config.yaml
n_head: 3
head_dim: 64
vocab_size: 2048
norm: "rmsnorm"
norm_eps: 1e-05
extras: ["capped logits"]
init_std_down: 0.0
lr: 0.00618
schedule: "wsd"
batch_tokens: 32768
doc_mask: true
train_tokens: 388700000
Each number is 128 + 24 x the weight over its row's rms, rounded and kept within 0 to 255. Layers, rows and columns count from 0. Numbers have three digits each. The size before them is the row's rms in percent of the matrix's.

# down: layer 4 MLP down (transposed), 768x192, rms 0.0329, rows 460-473, columns 96-191
# up: layer 4 MLP up, 768x192, rms 0.137, rows 461-474, columns 96-191
down460 110:138139136151118094165110082137147124109121104110129087126113130130080162149142119133166113156119114126139102108139153099110122149164158150101124135120131155141137134117097099123085100106123117152156131116160126071151139115161138120150115121109094122121097150146113143144132163139125139135
up461 102:138121159108158149087128091136092115126107125157106162140155135146120157152142150127140118133126117154132133124133141135108086143167121182138142113140106121127099129127094117144144140149175124076140117084106125107122108156089131122131128134131103106124119138110146112106109126098138123123
down461 100:142105109152130148169145150114127129141111129145133109142104138116133140126123153105105090104152142102115159142172163116120142117094135132186099200114140146099136170130145114108140164111160124147115105096169132122122127116100089122129136170114131191093139110156125158152089122063122145108
up462 096:154090078113128169158182144120168145148104159133112145166123119103129133076092130135112129116136138129154118125143106151159161088131141133127157122114102102158106106120094096145120141135106115130113134121092173143120112097131197148087133132085157126159133129110142144151131098097124105097
down462 105:169113117137137166120120128168135142104158067117132127093137127166169153141133132157112154114109151157160146122102136126124120136138092144097131120107128105138106152115082133128163153117129161170134117073097154139113143106110133144091140117110167134145136158151085130172128098104149126116
up463 098:109143138118110124115121142124175146138101113117173098137127137102136138092139097120126151165118102179129106127116141117199125131137116162103132121120157095137124139144138171164118132117141151138155115170147133131133137122119130168126119093122072145098092164126165133118153159097111124121
down463 099:124170176143151137130128133079166154144107151123100138106142148120129101144153132143118158151080123164135138144147146153094095138144138137121120124127113137156116140133134117091114089142172157109073139112160130116138143134096112141101114111142132172139131118119102125086125136157149097159
up464 109:125116167128122099134134134121083131138135125177111080104124147131172117117145133134127168101131097140135114110116089120118127139110148176100166139120164138156113137133125149121107105140139119121116149104136148132106084122132102111136131154071158141111101138107143140107137141146155141136
down464 107:151138151131107132095104162136112145152168118137092141098129114115135130144141174128163130156102179108132135151118113183101136090132071098104138187114112102151101168121131110157120067115130150110159101123154136114176092118120147114149116173125152100141152124105168129149117153151144129138
up465 106:136115150119194103139119117113092118140136103112156080097121131144101146141133119133129101155096125149148147119144116163074087113136102120173149154119139155089127129128091125151148144161142108150089155115104110115095111153136150150162168150160125134144124097102123126136103115139145119160
down465 109:117157113109148133114134108112147164136122146117050154160141118177159165116106117161119121112126095087148104110145125123161163171090134132128123141113126132161105131123123150136130127095133139121221114149114110100117159134135070110102109115156125119084091180138151149128171103141149144166
up466 093:085138103147105133160134148131132110168124172116168128167118142135152156159178137098116115153068109121125075129119153104124101102129150099105125152107140109138146136132133125138155105153163143125112111122073155162150137172141145106112127134131145174121116100149156107133144163109128122155
down466 098:115116117110153129134138149145104088090117153114161112102134090130107135123154146123129132141153109100120120106151119144077142141124122116124143154148138138155114096175156132178106145126109082186162152138116132132159109139130134124132112116104164144160136147108152143146138140187131147159
up467 105:156120081130151126094153150159159140103117132109167129093156147145132118164144127103108144129133152176115119120138160126109127130139134135134121085107117117155102115125143113112161118101181126104133128113131100082153164092139125110124137138120141128160115136121138154123111137135155071152
down467 098:162106134131155097095108135129132152141146084117160181122109114098097136150112087131152103113164161131182107141153149113095134141151165124150120119126113134130141146124047146129127103116119104102153105136115100118071139109166123117129142148131134139122114108101126114123133123101111109157
up468 097:104127127158170119120135109112140095118121131146166154097123094148115182110130127128106145133124137068162108117118138082126108119115156125126112157128135163140135168107152131143141114146107112150124137139112129134127097112132202118105153146157172117114150119126123169088111146133163176062
down468 091:098123169117066133192102117092057145108164123159120120132157137137110139112096165094096134130125128148143153114159153156107133122121141150119108129133114098163144111095128169107104133125153135127116171123098149155147131168100075135131122115107087115139121114131110111128138138120113136156
up469 089:121152112159116118127142138111060106140098147140168118115099130083113125137135138137121090115134136108141093121133141108122173129129161135081125151096146127117112145146098098116080125128137131125107143170135090163142110161119131137135126150195147138110108159072113161115080122123146117170
down469 091:140126126125113140150111171169112110134136129124103100132143099132122109084096127113100102140104122114138143102115127116083115190098126137140135159119124099157124125128136147092099115116150129120183125121103147174122128106136158147148099141131109123150127074132141158149165107168159076119
up470 112:137102135112094095168065119165128108101131118146132117132116115128128134098105141090115104126145138101119107115145094138161133130105077125108123116110172102146144139101139106084120126153163140146123122111141126087114129130136060138094126136134090134129113128152104131109097121090145170121
down470 108:127137152115148117125126109125129129128137176149061085175135126150139106123105103122097122121104160108096126144146132102111136117130135121143138114116183132099150092145101126081138109110116147130109097114128126137126144154120173165133101163123134164091181122143160133131127095116096113123
up471 110:145138113113135135140143098163103153120120058141174164107116159098148168114135144131126170160112113089126140129148127152146149146119152151138135132118153072118101172121110131115090134130093154097137121120116133127193137145132079150153133158091080118131137108092096125093116148134135105146
down471 105:136168138107120158098101118125172115080118117106137125117131116120138144093141117124094148144125096120120148076133139137168118106102105126147109182119105140094119131117110172128120132120140130136119131170124115102122116133132090121106143161133122118182125172152143127116079102108112136143
up472 099:129137111165146149107152126095131141125132131107143136127111095133125165123109125152118134133113121100097131169096136092125168119113140137096158078146126153089107097099135107117139126161127118150124108160130123125144127102157092077118154128151126210104127145082126108146148177175104130130
down472 102:144144148110086115108090139112123095135122103156166138125160100131097103145147084152093137127131160134098147116128089156134097084123107143124110122135124117160115104118169116104127126109127159074120107117103141085167120111131135140148128091113152103097110113127078121144109109104104168145
up473 092:143153099118133120166149160106107144093163110140175098142136168149113086104098167112105091142121106138149161126114099120116061123107142128149096134151136137141122098149087150118089132098126125124124159112130143141137145192118144134169077099121174114165133119137107072134096187088095110117
down473 092:106107134127106119106164139081133120113137129170159178105087099134093120121133084114141148084136098124136076119067114051089155164147136130133128120123140128121093149116198105113118129143164142139109105111116095112161105168147078149158149122147137112099121146127090108102154161112122138167
up474 118:121115168106138166130099121162175083151081132156110183137136104138168131147134120122116127163128139145121148128114122169112124136144132151168148166134113168139135098100153102192101130102123121151112129161120156118117140152172183150140156100088194158124146165103126165143176112107102120142